config = dict(
    n_layer=13,
    n_head=5,
    d_mlp=512,
    norm_place='pre',
    norm_eps=1e-06,
    qk_norm=False,
    attn_scale=0.125,
    parallel_block=False,
    init_std_down=0.0,
    lr=0.00265,
    lr_head=0.00315,
    seq_len=1024,
    steps=14678,
)
Each number is 500 + 40 x the weight over the matrix's rms, rounded and kept within 0 to 999. Layers, rows and columns count from 0. Numbers have three digits each.

# layer 10 MLP gate, 512x320, rms 0.064, rows 62-119, columns 80-159
535525537544419538515504490508504521549513454484472527490477490509562515463503493496505512468496510467456523467513487531458501515557472521541551518504484471485562460485512535493484524519447418504507554533509488504499473547531501572521465525
498538550520532550472521364449470446489486426544594497453465476502556491505421501522450537551417455441461544533484497489500487525590566506514406469564462497513463482574498490466512434419483468535489471503571471468441494496480519541524546524
559549469547550479485517603463441580509546480490522554396579492500621524529530467504490479600430540522494408476468489551453513477549491525551482521550509550511511494498601506512550541512537464473459514551453528447476506491504505538517549555
448452490547563490523452494544429507490413567485535475459547473474498599448477456436479458474443548499483441535509426519558564555521491465492491489559430437488496498517537507483546456505442552463509495480504459550569586504428529501551489541
497423463481484474435507525457479472520574515564526473496566469573477519537467482472466496498542526518442418516526448468597464489464445531540459580584526460500541475502524524487562578479483450505508483454503448548502520482477483510596515535
532413594468493511528512524511480523464420450463478436470529549546445477521481518508534511460437549449539595521554510490498496533525374569507562470475499480523508525524566456451478467530510454486472537453538539511486529481458490478460498596
499464488451513463430545617559517410564546510468452473465561517557478486567503440483558527524494550528506500531601547532519383464518533515430527438486564474505546546464505506418507539501534510464472434392447503521475502510493434569526516516
512428429459440488491536442489552566529463465473557494442472489489560489497522536505504496471520480511467465492502498495564503466414481525501526483523469513475495547498553531545508495509543439493470497484466531559547536456477492476465490508
508544472543460492528478484434522485486490607572487476533540499562546511424468468466474566444453456515517485531461518489499484585505410473463451509537502485597604494534475405508496462440472604467551563469452446554464501430463477487464496608
440547464491564483566532514608486540462560545452495566448521439487522413511527447514468519461475473459478460476457496494544560565457486451511473531520515460613554545472615447515510557477514416491429447429521517470440508487587534449538533401
487496567462503520515506543491562483507482488489476533521547472474459471515467485521513492476445477463450513622451511430536531499505508499529570457542499476475471521496450523494477517477491504518469463433485592534509417559507541513470529544
476472496460527518527467493506476485465531460497573548493506477408496459485467523537519483507484447523539538506500541543515477459476528478474571544460502481535515490539518502522483558468490500516531479497487494530506501472541505498504489513
509477499505483470482475497546458505555502505564522475488496554468469484494519453517487456505496558523524452562551444513505457532502412554467475525422470546454537479548491549470553462494506526484492522478434430515488490526518478476550461513
484505521466480449502496488512498534483517412539490511461501584508495606543447499486633457457529466494501494478460457477489489640476418415491543508454506452467466426542571445490461436474495470514419506416560400458572468490400593420476423418
547492574499559540460564455576477500439507521516553507539489508451594560509541543523463480535535547577528537500489450483542432532508567533469535510482479522486491541481448466496465536512536511520549501515484528493513493534607528531490428589
520557501466450533462468483466553566519476522525489526574566515485563451614488481503475486563490521487522514440447449551524531489515483459521552498533398448523532497479529490424472514455501506448420478482472507504412498526428542521513459417
530568461534526466512517511474482458513471523485548434484474463425518512501541464484514532491518486475523468476490456489451428527545448559555583530515536495466487468481528541482516504504483423516549515556515499529540440503482534485567510467
499472580535532511470423506495517533486497481511513488476464518462499505519508484593487510434496537489460462462497521492528455491531486445518448551538472506518464506513452453543475517519495474482444500558475528544474478514484452471532549519
569479477452507521485441445504508485470461494498561470450498503537537417567546545438497433549459543445481542510504489543535539428601456536502547440502452519478559541462415431559507489403468481449481441463513498520477520437474522479482564576
493509571526476562502475492553402516517523459474486518492488540536566528447480488461534490496535547520508494465494480506505489543544506521471459551425488478537497494499445479519506489545558490428454452454519439443455580556458497441488534465
531455544401569433508460453508513497484498508471489432416494486522483493465527433482523465474483520542521462466498457487541530459482444484504437520485534557482511429516513492500447521482567475505525527488467495532441565472553475537465532495
513493518547476501458494428511481576457535493534590502475521472523563559443497530466574476451470581530468456515510509433470517480463507457518571443499484541529531555431491501401473455527467547490553474490541409569453430506478538438526472561
479475443581514518524417486475476418510532570530505505538537477502470509497559457460518512423544497412468423442537525517502480522528562482487421485545520434455587433450527502417496458562446533527458459522503479521467468512585546502469501535
488529480428473487442515419495501488525490455579466556533511511533523554549509443440476534468419509491562521502460507494490550495505524535448486500514487461420477522511463513507418509470485562466509467494498522518568470451550564598459541524
491497552517495478484470496459467508560483474454571486467576516534502561504532527549557468526570479544523502486468462528470538554521456482516502549470572498547520528528567522512533539536516468498471539499547529508520486510518526531512460468
569536475447540509524501389478450507446432557551508483467553524450536574543514492435453579508458473502545570517521514513572621565504478446518506479501467480575487554546499517524496430428471560517471522440548505551524484484567594556606496532
455527472498485496499505453514428528464535472478511484543554456440518508484503503508377462516497477493494417535460468568498438465513535518456588531509555514458490474440472627499610502407450460502452460557474491535527499513469538448465486555
449449511513531487444429494568524506484465491551549447449476510481511415487544470483522494517531565545446443462540479558511551577499539423550546497522443439538535457474417513436489528454528495504492466516480537534476508492461462493513600485
496454463529479445515485485571516504468489574512527518557579551571518463514474455513439479467546500474507499483590528461543552550495544482498483531506464485449462538451543502493467526490499520548471586479485474507517422469494472465475551516
528469425448451456429489587449578482498456468503535526566469482458541503516513492554514518486533583462451507509540487489639417480506440466482518507468446404508607497487537506400565551565419489535560504462536486506522475501522492473414527510
457444445474498510536495538541480537541536484488462490512568517554547470531557513474501566497493524476478551473467432470448497543538472460540484586513471485441530541445459533528477517487473540489507428553544558538501532473548506465447515464
521533442493530420481608449497483498477497542461651444425471464517484534517521459491568473510554483509489498464463435509533548519436501564485519592492478542468509496454512535600564494435367418511606561508511520569421403469541468524413552471
502539467499522438530459558446419503477524523436500428479584480497513544541499528436573453580512434454509478505426505490604514576484459503509481599522483406488483519484495485515491481523459503586502613524549521507455494491478485574561539554
511530536512517549501493553562480513461480541572569507493495532529512563427504452535570544567472521506546498452488452509518507572492534511468444488552530526498540433460524473423507491496527574434477516385485419530470484460515526512443419444
508498535543402513525546465503461533501547484470575585515531485507549497539518493504524440459512505431529619524469558516429471519571479502508480557453580449410584464567469417461495387516467478506460551558561436489532504523532556507469537419
472544546529525496473484511504466520534529571477502531463500423561527493420553452470497449469482515552444469584555461573477526469469519441412481459470525449503474411435556485493592486492530529496505531504508466457515479538514475491521480510
472569530516486490489449484475454559534504514478485503517462485528554468537497502479552479488502466512561510414435506490502457495534502493441468492551499519544485514489530644539505533489511558488515511529453525486519482515486502563434497412
499472509570508458424440409551544549452497472526454518470508506569550541536485554505505449556395530492513495533562517472500508482521540503613527535510488531483502488519478484518504520528451519536533527492464546448481509501520479505556539487
416452474517487501521461458462550493484489487444480490449560510458560506453523493496521461451386486491528482477426485475502482561547540429491535509514482493539473440546459545421544592556529532465506567472479517455550477535518479529441475509
540547530471484477438505501460493555515455517520484494568482482486504524455467516467523519465478456515451461453412517475478527536530463445483545513485523480530509494558537496457588487483461572507511528472500453479546476535463556531462492554
511541476501479468486551520498505453491479436535527494466469440486506548526586549517579481463463612489547541486531543455493508569529533470504558527530410439457434504476489542497495537501539492470507462510478470480488518410516484420515430471
509527508483518492530506509504543538473545495447574559491481585451508514479439523525548515450542461518467531535499505419458583511534561454534468497503384503455499468475440484505520540551506502517492514517525493498413548480480493452488519514
455464485451511471552504521493410576519513517525534531486465478558551521473563542577540456554418429475467496555496505561484456479553529426439552484559543436540465492492500503477499475468494517547447463451499477496537536502472505448428514516
474574562492493490513451448536526465468552550475527496510458473470496532474514482483521481490472548533474526445552528498509496463566496491521496446535438470527526556512517515550536534566553539445481491474453488548507513510493509533517490503
440598453507513493469573443456501499513423538455468489604573523471479523425534421483474506589475548532526480474426459560425501487512610487503543482546467450481534539455482516525480483449531498478510476475557558497562549496475541465480477486
535479506543460528469474482492515466457499482487507572484526482513501507498485478490425502538525492471452542495547497472463528484600504495570482424508574494521496473474490487445469473500510545517516467493538535563525444475478521556548479533
519497523570478460517520490499498521526505482540456486544494519529483469498543521434516461503488515497451504475494463466499471427550537453418586451551389592504492496481468485505509548491511542496501438501496459473514520474515397481454505475
501501518437485499467535511435422478459404539493489513501503503455525545531478493535498482528469496543444460525502529465536521427480433481498573445546483495489411472564486535528466446488546439468490487488526490497536482467439514503377495532
543474527487485468450530523476506497440495490470537451489503535526504551536537544409514551494509456496461460526486555436583475560475472559539485424555506485541513451480504487537503454455469536537436491483550475511566488473576582502438472523
460470533413416576544552528522464528505470498492496587485512463508491490526458463636552531538477579522417467561477494476524575550496524480502478430519484418559509473511344442432426488443438479537418459512600488476467450437492538501480471540
545544435490514457529488471450498466500482511474460542492503527423559503581545463496482501460501515466472490552536507467479529508477426567463511500514474495547586474566540507452475475507491502569498532526480490433563505453492509476588444505
541519475558524467480491548509506510503515475481511488494522534507418527481507495504562501428511509509520408468548495501470488508471496515628516501538511501524423500483502482579517478531543544441509527439490513512565543457538562525522502554
556566446524490525446558461535523527513519474557503459522443450577490507473407479453515537527518495527493471483507493480496504530502484513487528518503444514531495544494482499470508446404487475561505545471452516474437494481472516496503498516
488533478497455480487480463422415534530582443548446484543562486563454590497585374516511461492410479422489579502569476450535547448477516517541558574551476454455538450488493557503522505428513446568546579548430445513550499499493506492560384548
517547454509547453522501499523499467528525485476453552505488534597512479536504489538513493478447513579525508469445463470491480492484502587460524477551438490466512502490475550563496491528493482531494519539473473534549445439453513485571509506
531508538566480468428581504465461529523498496523487490467458527461521544550527463456482533580507443447530553565518488578479555499526495541472474561517510558497455546459453513507473488506502506480523515555502437560467554538590503573475579539
482501494516498458440456515511545527425513598549464448418566477481518508560541547499518500563544483443413579512496548544583526536443497517614438476537635528513488453429434454461482493477440481508483479437516521478508494421489398510457510514
534467471531488505592475477559543486494466489504526532520456471424404483523521585500510506501488510552621547540494502581531477520464481469488506459497569492488505502404533450539428527450540532509459590521485522457436522544513504553456458439
# layer 10 MLP up, 512x320, rms 0.0651, rows 62-119, columns 80-159
453510492518552505511501516455530519449465514424493481515585500514447438548543501471462527440502543510473464481525527546530495490484539472480441573500503493475441492530578487562499436492568559425511476462510479530549554483479545481498502522
561480519483451438544493465503477493489499547586515510488504590454441471572529568486542404519532517431417542486452517467405508568488459502516493555497469510486467515489486408575483595426462503456500494486523467478501511507459443462524540579
556478469539433453500505478443561497605518577513423511488574500558410519514454545492504498472548550475509502454599490484495531435509452456535595502421545443428515453521506466491533489534523596488491482488479423512526502465565457528411457494
556499523557517417472553472473506484574394421504426506447512559512503527473510490404505506462503542463520488508563447538504496463523490407620516520461485508544495404493422495406556507542496489546476433467525512500517587543505499449514394517
536498537552499577523510508547497505570519492510529448553507445555464519508491489549489494472475485462518428475517568509469463469454446500451485523483570487503525512493517452480413527536468478524493489448418513433532498524501485509563505450
561409474484527483448534453536419480502498521504494529498464515519501527545480525514461507538468553417523486475495557499556472517503464506522537527518441480496508483526478476484492511344450472543509487566460475492541461494453531459459491455
566545528561500506518521507503485507505436389524465531464532473447513510494511547539503339445539462506533447552498532525480549443521488518502514555472496498407499495566557548469459418475486519552539458473518533515521451527553541523520444450
510513491500553466536463492544501522548489474481545467487520497441469481519495502472463463483521499479563461508407542478523488506595513468417446511459552527491473511488514533501513542505518501461523468518482527533482561524560446522475470521
549487453494432463522571478514468479548491552537472456523482445481516522493514496513531461445510556492534534399531526516594465419522478477554507470510475586483430429468472571465465459522492448499429538476476439467492476454565482545493514495
516475568505554494530501446490466502479512537520450498500486537474562471576440375519531503511437524584563471539552516530496457532447467434520524533462488492437515488637462431495513510494449459461505500522478545471537539586487472504492495495
438512483552458513527528535507527573542467427482555464417527571572542468512559532472443505445492431544442575491487533489436579449432508513540528485513535520512477540500482476473478516467520489557574388542507479501559415461552556541493503487
522506513493535491521483538493511523485527494441488492524496496465480468507521525509581509479476506512472469500526512475423463454514484569481554522543502465483546482482491486556482552487552467506555450511514481546447505497545526483529529517
489506522493464515495508542496504520454487504465488502515529496485494555461479517495543454503498450500419521483483471536514502470521557491530484470489532455505484557429491490454521475504456531561543473474494562504553506490518578479459528507
477447487560491444492502432444497464565522463515513428490400542528445477489583541486495523565410524448534424487445392538547473488499499556511426576479503474567515439439554541492547520497510479459514548513481536561488532529559483539547413468
491501554502500428577434503488484565578456473535543439459516500451430509485437470492494503476523410479478485505448470515478460532532534530544446501450492466509478451443537522485555550405474476523553526508472512478462460480444552473473462544
502427508480453468474491444589501508556441489482520528491580517480489534482500555457473525449510533509515530505440457482453490536499452529517484486516419461545482531478567574431578530453460505481500486513495538544466508503426514475446484448
457461465498523569471455567527489518472496495538506554458517514491523537490518425540563510528469500538505486511519508485498551478496533508462462472482494494494534515575559505517462504467524501545499475533393496506473490499556560506488550452
537475484513477491471500486506489542506514457482531439532472498471470480512513455528469521471471467565588585530540572514465524454458524471470501485521505493490495546566513463563447546518470496484491558545501488463529553489517517532506541466
424532468573528507410434497480577500442580486389469562507470555540486563534479537474479557467452578510509531495513442477519523494478575536534510500544536375572490475426491545481462517486493480583583498554512452547537547524498565522567531542
463516495547551556489457493524465511526520474479473491511483507525527470486483459463508466518550576463477442467464459531500508539502513521510518528437478450466494496514466485473561521479530508467506474534466465504486524560444519496482504468
465463462535446567556513445505537486507548473490446476488520524486534496486529554469541485505548540456518480450471480527470478507484535518490498522510469463458475534494500465572482531486454487494489518461488487485504506517417456515458500427
509511538517518599593491493446494561484526563404486417570479453503561467512476501433578500492498537497562460484484560456499500462462585592522494492555455580470496539529465468490482522467502530471465456510466504599504512491477589532472509560
498464481539554506508498535507504518546518503497537577493476519475525464484457453549474518486545414488461490397418570507530464492521496503482478555540486518541426492519528549540506527480585510569515527519462481515512509539544519428477539394
597549538479524548478507527496455483562507449497485445515500614453463548563525403500520493484485468476530545519567532550495539538573415508506509517509483483469497476499511502451525504481480460523480501616412488523482543564469486463521512547
468511499504518529507535525436481562472516421484491504498518563466554505501461458456523441561426472549517494522487564458494451510522580466511491507470501570561423465532580471512548462472478495493532546577544486500524515457479523452496532508
514525555610445582458553465537586475528571487615563539449485483505568411455420491479514566593418503500457514484514442467531504547503514467559511421448398520501542534539533551570554519395451420496558495606521568483509404523513499471526481567
484473480496470555503479464549512522521498500455477452511526505528592507466527487497469527498488482469506527541544548581481534550422455526484440502489562564525542435542499488553498507482540475514521593556452542514496544483473463514420539501
519440551465495433559464508507519561514467509439439399502495457565507547472481582496545500498552478463398472532480522441479504448469441562499478434487563503538467563467507501479536471499503527534499478501508543457509482469468531442557417522
481518552525482516541504497475499470440466491505523509552495521537452474535477466544385498513550459494505454471509492497443533577492483546496535530507485493466514467446551504511502454511445514516496507468457508504493500447471484453461503478
590458513448522485434469570471524495486470509455510455531509464552503493494509503499498597566572504469459494525564491543518598492448512472432489487471500528511411526545532468407457525426519501399501489450441412511433413504525532495560485481
505537509469564555506487524501513440550523575531412479486501470478527464524458481520402511505540517456504483493510490489528471540511454502494540481563466496512484512482518543478472546468525473522506502512560545463503483452446508460522497500
467523514450496489622450525553442537463543493477438413505513526469510500522474482496531490528530472474500510495398447530495479457538444529544573547518432508523459495640526553516491540459532507458408460460437513468486521515492481381490553425
476570530423548534512460467500531548530441549502520515560519517568469430522495493439520495462445517552494478498524489464479455446536442547558427606534474525536518502416492498469550504441537516520533503494455437535442498450454518495462498419
506464516472469499509594477517511527431503435499479541540556483500430467446485535495496439470484432459525516585505492501481479494560504499510461563483525459477485436573455487487588473552519490533460470532526499518445505521445531467465519427
572508473521561461512530579426458572452435553617472481531503397500501393465552479469502503520522479432471493420473478477479512512490484484427537537505492472461515465551539520469426561458474521559484451530541561449455477502559552499419571522
517457562496510542495444447484547511496525523525583505493470462487506434488493486531561523447513478557474563553507463474510463520591528479513530537467503537470528596518441451489477445495416441524513545557562473524552483500518536524479420495
451534439490488577541491485455518517470478500481422419475515493549539470559505541408520537411431465501498472523445502489477546506444523515576498469507542481493508459551490507582477469485526456638479529487502465509473521406540485517548455473
538448472546573557498483566538543540534491481523490539540543501573517540502515504468514456515493543546508569505554455520481501514596498500469475558474511470566492492500533549473459523444503514476471528477440509444476520511480551499501527523
421490469493567527474520514502520479511431422529487529457510523514510451498544585469503547509366507528514484495517555446517463629458454516553558522459534506458510468570515486508562494461449485419570534521511522583495504502406373465496524607
497473522562459442448459495496493527544508582461491511508553459469520534478476514517492416483483489528494452478473464570508562527468457552608506452556473444526499413458517469540529491498502500526483449435492513582427492492564503509518445426
487497494456513419524506381417461511509501423518500425507501526410541464492475463488539498512461567490536453524504403482429518507502498565471449495462523359522488482517484535472555543487576525466571489462514508470498510485473426484560564496
518478460507500516470532556509548576537482485457478570422468460477488409484488450497493495459566495445474485444475498485500477543509484493468471506449498529501475505490514587472497533535516500554486523433462580528484467517487497528495532497
513499550522512541467454442501492491537536566430461536480474514504507496460533509520517456394520501484502489526416466428455510480459561499450466553574448470484529488518495539496574490547563516429492433548532451480532465441502544534539548561
444530589468464506482487532542446523486531488539562436522510466532487462536557446541585511485505482517505534526499522483481496461526526470491475459416500516545486492492478587474520516563477492447498473453535491461477528555496473452452480488
516450491530515418547492540561490444456509460490456536534545555524467400495509524556545539512470485525564457550473484452451563505550488490528507521521485544563473525496496425562545492451445454414430464477522520491530487484510470483447484493
513548527522474534505537502496445493468464487477556518476419487481499513512500498506590527543535569550484511492476509515598499487506628489501503466432544506507513506473437549561505459455523525531500417438496499510513459521506471446551443519
499447496557487447519580535440451472528487455572464447528497493504527487479468510505419498440540499490434514552482486525493410556567528532541452500517455504529520531526489493504526421522538464510536506510535465566432505494537453493563539479
528549482419447507540504507531516496565483558566503516467490562502448517550506514476491538524451501503427522476525534515479513466548430513468532481506524489568481496469470470507480447482462468479458538504554445483404514520504559469538502477
512511441481456482522504548512485555478476470559585456453557469580522503399487475456482498475470558482517471421540444521527534491442534441509564562461504420472506582488616480537518489503488521495525607461488453544483460567513479489504476556
372546457523475526440525482480473509536550496517450565502474479555509496499492435507519530550498490461435476542501450486542510433467409484423490473562491435491451514493499420428426575473441485528442453545603545419484408528447553468364490498
463534464480503502601490482541533439483546475474508543523499512514484466504523517494480567402480479493503508518531489487469522524454475533550489460424448500508524531563485464435510457568515494509511502439460499513547484481468586470469476574
533441501493487443459508480554457475466491462546498488532536526511476540520484533548502512464527569495468421506531511520491593544533575453459578451506461577470434516549486560524474556484470537512538538506504498540533470563461418473516442488
535509474527521465448506500539513496523498451515508522444484503486488490472513527485458482558443540523495489519429534505463551477483490510411490497463546493557458474455517475463499479443521443566556519529483534533486532538509485453462555507
421522474509507478504476471418573440484455538531424436446559612403481475492544536462529535457502516442451585477513520503518489475506518479562463517453459525553452477551415481519505472510485522493563469467503592454588556524553504429527523571
506505459458456499483512407511518495523481436440513525475512518541472569526530501454555496538483482496545504462530501504542479429502516557538452538534472429465590448529543481487514510575549556541528520482448482524484526500572492517556488424
494538586511475426585540484438503473561485542430481536530503445533570520508558418486449469596524502454456526506494447500516572505519416501499560470569492579473538488457524533432449572519485518477486450429490459598469490501501603588551437491
483559448514460472529581491507499610441486490447424493517504507527529558547485462495488441528510498509465535394582585549481545533501540549437520536493491502469503511510570526531543517502480491494548428497601446449543467473462525560594397414
529512386532441462469509463466463568493436516489547489547528438467491494512478456499505501499524523451482436551506485484471481521609501455580521535530514481502502555464505544489550496530454440426384467498458496495433440486484612464497482540
# layer 10 MLP down (transposed), 512x320, rms 0.0485, rows 62-118, columns 80-159
510468535533434566522478498474508489506524532444521510492476493522464464475539433603433442520536562459498568452471523574528522479474499451495462543491556483529492540482504514560510490468527551458514513445489500462555476542524496397518465560
421548493435519486458562521512503461512526490545530503520463525486433543530453365512513512531436522473487497522525519568459451605524486508569449535558487562434465515499493424502500480457481498421493576531501539489479474548463451500472475557
532485422546515463568570505417569494514463527460531527566472535548517552481497537467506420506485502507490582547493487512543586525463415502532501468530596473530486523534500440534518469521567500574426486523602592544495548437564535501495504545
486460500446587455539473538533579515460545476549514524533502496505498438507449505553451513450574507532542511603572529461468531536513523488417570508559514537558522535449537453426506568555505474492529469490560478511490424475489491457473545494
449502582467484450492509563508504497463476473521448511433497545541533480472460476511527474541481509483481493484500428556423410495541508565453552508482468440527496538542492560484513489500447476476513488484505486550480544444466523532407528512
507452556512561459445402420475497442506502529489528518495509503447517443515490542476499554517536451480527518507553514408535495513492520500563514518447489487522464484546498473477537401532518467496482416441489563536497593470544453549522496476
532449509444429492521581476523558479540479504517551515502531505476455474497460478428532447496505586523438569444534520520447410575549531502471533511388520487531445521458479458445476544510489509503583556503445477463474568544413407524496515476
435539495459476473554501502527524530462468481524542501483526475467539548460460512413537531563481519428477536448495492523479474577544433496503501515511511518487533519503471507512518484456441488457542542481454450508464495499519516499458493549
450393509546520597598510503566436482543499462466489505461466479480478435517505522523532573426580475480517535396583514529491531564562543505584474399514418514510487497479468490449581506494489442584444499503533508513492442546492434564495433500
516473523500539523491542556483456459437486458541516517513551486544562472445496552508473481543504535511559513516538477470451528464504503466446475498567524480603515530515537481467506512446536511508568452469529520515461554495468498469577471372
457481575506469459436481477460510540522534458496479511494520504551504467495550490588454465482503498443443406503533514478468478536450507493516481555540476555461524523510526571481491545508565531496516495563492511537554476473451482463489550444
543529463508442533493452515510542568539522527523484478490489483512529558530539460485503507488467541560437510469476530444555467516501511460497522488457486459503438540475472526471547509464548534539498510510532511443486480567520525447445442524
540517493537472547473474468478527467549522509544439483545479474484427501525485479483494552460521506528488493535453474551503479513512497510476497527404452456523507481441440494596526431527501511415559507558537559458489460461530492486550460529
507500482492474578538445508492439551530475405443470494508507511424524452488492491548516423436525470529541530494613462443407526499534493549502477509460513418434474450430490465508432449515525564520500440508504563465485547501482492530503544570
513511537525496454483540484449487451508560440588515557497490570509515547484517531525512512460499472528514502607547533455491468505499562529523600528456492525498431492518511475505523531501482443508510473525455468532529525481479432490578480457
513513486451575461501493482494519512475469537528462452518477521513418480600466461469508507501455517459482537442449486473518514472388442504480541527443514470559492441535498500484480528516467475505546480569528524521498480597465486563483507424
520467556496502508558474529524457440429511558530485508469565454451486483482459534481534418486539528419447564467480488530530510456468477474514546543559532412442552547465515552509491492562454539533476474554546527571495515486496494464546516545
522499426504451424495537496467511546531483511543509511529462510492521537487474530416492431471495488467498502508509476542477501475492475426498458529526533533529487547498457554467505510478451472496595451510497526510476496494486517513486520483
508550548470426497554523506445459502481460484444535526517488538483506526504483561496535483494492509487382483531424530536449526483490496549482519483497481554474532474476525475484490528620476447520566503557587479457491489480547489515449535526
473525493556577455493511508510486601433480485525510511479508555504548514477492502581463527471459566520493561499507499510516492481518496390530483546532461469511495465503509536455529501457552478554472473489479522586583493476541544446534537499
475516516476506536465554489537453475479448510448484496494524510528531458464548572480469568540520557466423547533541470463491482498460562496467484464526466510481471487505512561507507450535478602561505486544519497477505636511510576503560447528
554479502505544504583539462507521524584571501423554471526538482473430563416479482495539466525545510524540418530531480561475462473531518534471516546510508585488523539428525449472544546494566539561496460433466555491500509523465526537542502514
478511461489490530537501571494510538454466483496585437532521457510511460531512478431493459474516520508500578541543469489546534524449476464551566455423518488499567554491449470489547487447350483457481501445542517507505513472522454553588506581
507519501527478481531520427500548545487526550541563450508505441500479477459482441511534507527554481460525516522524460539533521458533509482508523484473463492475534458438550485544462510429546516502539512563464501534503475529518548537492468401
555435524497497597486553510482486548449480469502505483463542381475503486507525522526445485463478549464570500526456458497425456515502457518503538523494513486466439535512518462466404499505494419505527503462411488514576487423543559520461453501
486427517489522535425439515478489523509496493471473583475445559513437471515445527520520458647411474454469479449529498481534457506522579473492504545480492504585523466528522479419487432589437551461559556531653520397478527551470522547394502410
430518476498479480510505528469537421557464536518510489501538506471573462530515493463521466479544567530458458457508511493509459482533462545574497527492555514495549568481454544468452439497488444500514542470530509422443514487526543508534535484
461463585518484450536435486500457522465487512479506455514478519496512473547443517509468465492477473505533475532459581468476486528507423488584553577517518499497526449394527442503447561583533575478510490524533577487497454526489428523541406449
583533479524476496499469477481521553513534517486457562445503413558487467485517457555471484471490553569519495458537508487502462498490539460556504557523533489488474540545534526505471544497473440512518431517468447505468467459502506481437441510
470485486482488462443477516471531465544574463514511493575477442509528550551469525529569559490440526525483481520573462400552521513491503519574491485581481519471564546560499503458396526505567551508483442562471569497467487494504460497568535434
538437477468537477527530427495509589477468439512609497501546485514432487533500460531495553516432485462483510430549475465563441470501446528493535492461428491472553465454469512542526451573480479509449504417468510486505516535524510523452526448
499538495560430495489485521550525447499446431486519497592450516502508409516396516402432518477485475566522484543493577540496489469543545423556482502593478558486492446475534513502477584537457442539514494459525491494523528450553509520471462531
509446448520448454493517400518456505537487464433487495456543490432517495522431554493527523459619474496451489503441542411561523560473491528546531487557515493518426531497506501494449419588597443574493524472537622492516542530509492496514528529
620470489485525569402459584487462530499470556469540542547519526541532530494481461432521513511558473471519510492450558513553519524441511502530432508542535481522459528466510468480571510490553524475575490532445500507505483479579502551551476525
502408469464524429547426534551433534487517499540470423497442492564511551460516581410479497536450490448435462466511526465492509503584466447456520515496457469554610519461521445565545486503508498546492498558543487521491453457490531461558532495
487561480478485473452573509538445526511537462469499488521597538454504545480492510441450442526507474484503485560487475602576519553482492512578545521489538470517427507446486531482493500509473537495505421547449497527504555456432496529539527515
548507534546463473552501526507552493491540560503499533536470538573554483515400474518429577597481518495542542572477479484471493528523525455455555457591419489475530471445476530478475506499475487414513478509474554521540468499455513446452461412
525505447538471539568482482480461473460490512459471468572525526469496522435459448479467573507519461490413531507543552536587477530517476508496560563574467488521510476557544468500500491442459459471476521470565519483560498540588457490506536560
488457489496426428539475466469572500447456515512528519509570505478604551493457534490479520472478477428492553466484542625429515495525588433505571478461531495500444491532457533487538528490492540455572526490479508499531550552523549489526503477
471511514455478497517510503444534497486454497541514479479486540525471513405545513508465471509525518518479491489517525491500481541492451474521402476548516504519496564496430459521436475621511537463540523471483489454565466591441558461476490525
509441435464478504465572439552467487502539494467502445432470533529473463462529495426390512479523475518498562555452588524491432454485496468483500467562419488519504523529425434438482512521459497514546528488594516481531484493440484583491450450
460472613547473537518487453436486467528542547524489484495510458558450504441483504478578544550511476498531538480401500489508492506521491461516572483522499443505477535468522448478487482490495496463520565468508491540536532485524513506498464504
555457555516459555493553450511528519439490434533507535488429475554528502483508504545514519509542496493516516515539472570453569500532507512493504433517484576517513484463433468531521540477549502475502508479460505499520546494526496393505444511
547490492493479454498555491497507503426448507519489495567496576541454499447515493548523535526518538433503475581474482454395500535479593455512572532506572475514517437471577443457590504455503511466509459571518554522518504519515496488441524505
544507503455499477425534532549543453378522462499524483522463482453463482531488440571555493395557487530591494517501585450544458521492510518431418475487498586539471514430480544504512496491430536489499475599489493456468472483517539517573441458
514520482496469474525487466485526535471559550472392473433462465514487462480523567492539477474525548508518485508511530516490503493511506474478535502471470459508436511440523480531475541480478520525515544537570521471469501489583479438455419407
535525497494507491499444408513505544508536531433508577501463540409549533517508454449466506536487536443530532454493446551476530480511504508505440458499513537453532451491449498470493537527593477465492521459467547427571425489474477501478481429
498525464470572438516513483541466528461520498467435526523496517522508551545503461491454481456491517474453517543500525505477470512453494498497545493532482536478442549518454556492505486504465489557533491459466501563479535433557394518490534527
575559512532456545489517472493497498537518464439472453531453461519528545446471441459520556554621470579511486546496516517495522501510439472494463397537532441485512473476532431519455482450529517496514480603509505485510448459526510441464521445
496479484501529520488545553567555489498494463570522590492493474447550444435459520478471528546568556542454516483475507517555519528385567503552489500472490474552441456546563413473449498473553515504514423568470538533538527472546467547385375425
545556536512549478497505451465469500487479460425554470528502438476535540444474548476499524508603480506492482468495551550522492492501479494561484567519524581509465548481509515573461514482463467495501505540528509460500462495505452521463486434
502518457459518530574502565485518494463483523500536538463466518469527450563485478497513512587509459493514547467526511508479488515513481515474443473514466470430559485542456600481506423490439465531593515542555456503501498510501459528463543553
461469479442481537540446500555519513489496506504493497439512493480514527542517513513466472486518430361495466513556509545490484470552570521429521429522491481510468463487502514469510611510415482486472479503498475467523460514546529458528464519
488462443529579485489538478484500541496484507426542524416534534476482470519442489551520480522479496504510567479424449503516519489508552526549429460460556431590453419528532563450464454462400486550474451488541536576487506480522524562471551584
447586506480565522476492483513519546454538425514473514461481451477537542492467486565494486512470508477452474474419479442504458489456475548546466508469527529475478519493491460475517521468540499502518532459495508537520468472558483515521488466
535500442577496445478578537508491449597543482495488378480488586499530491487420482568575428529510555500499430593512475473444571522496442492519482525510569491515465470570524516477451530496511503506512452451483453607382561522521483462455485422
486451519535538615503495630460597539471472547507446428474460537433536572445520494476473536504460533549561533423503541463478504589482504453564537523562489480528570482418496549501489493537518469497517504469502508496512549492459438495516469495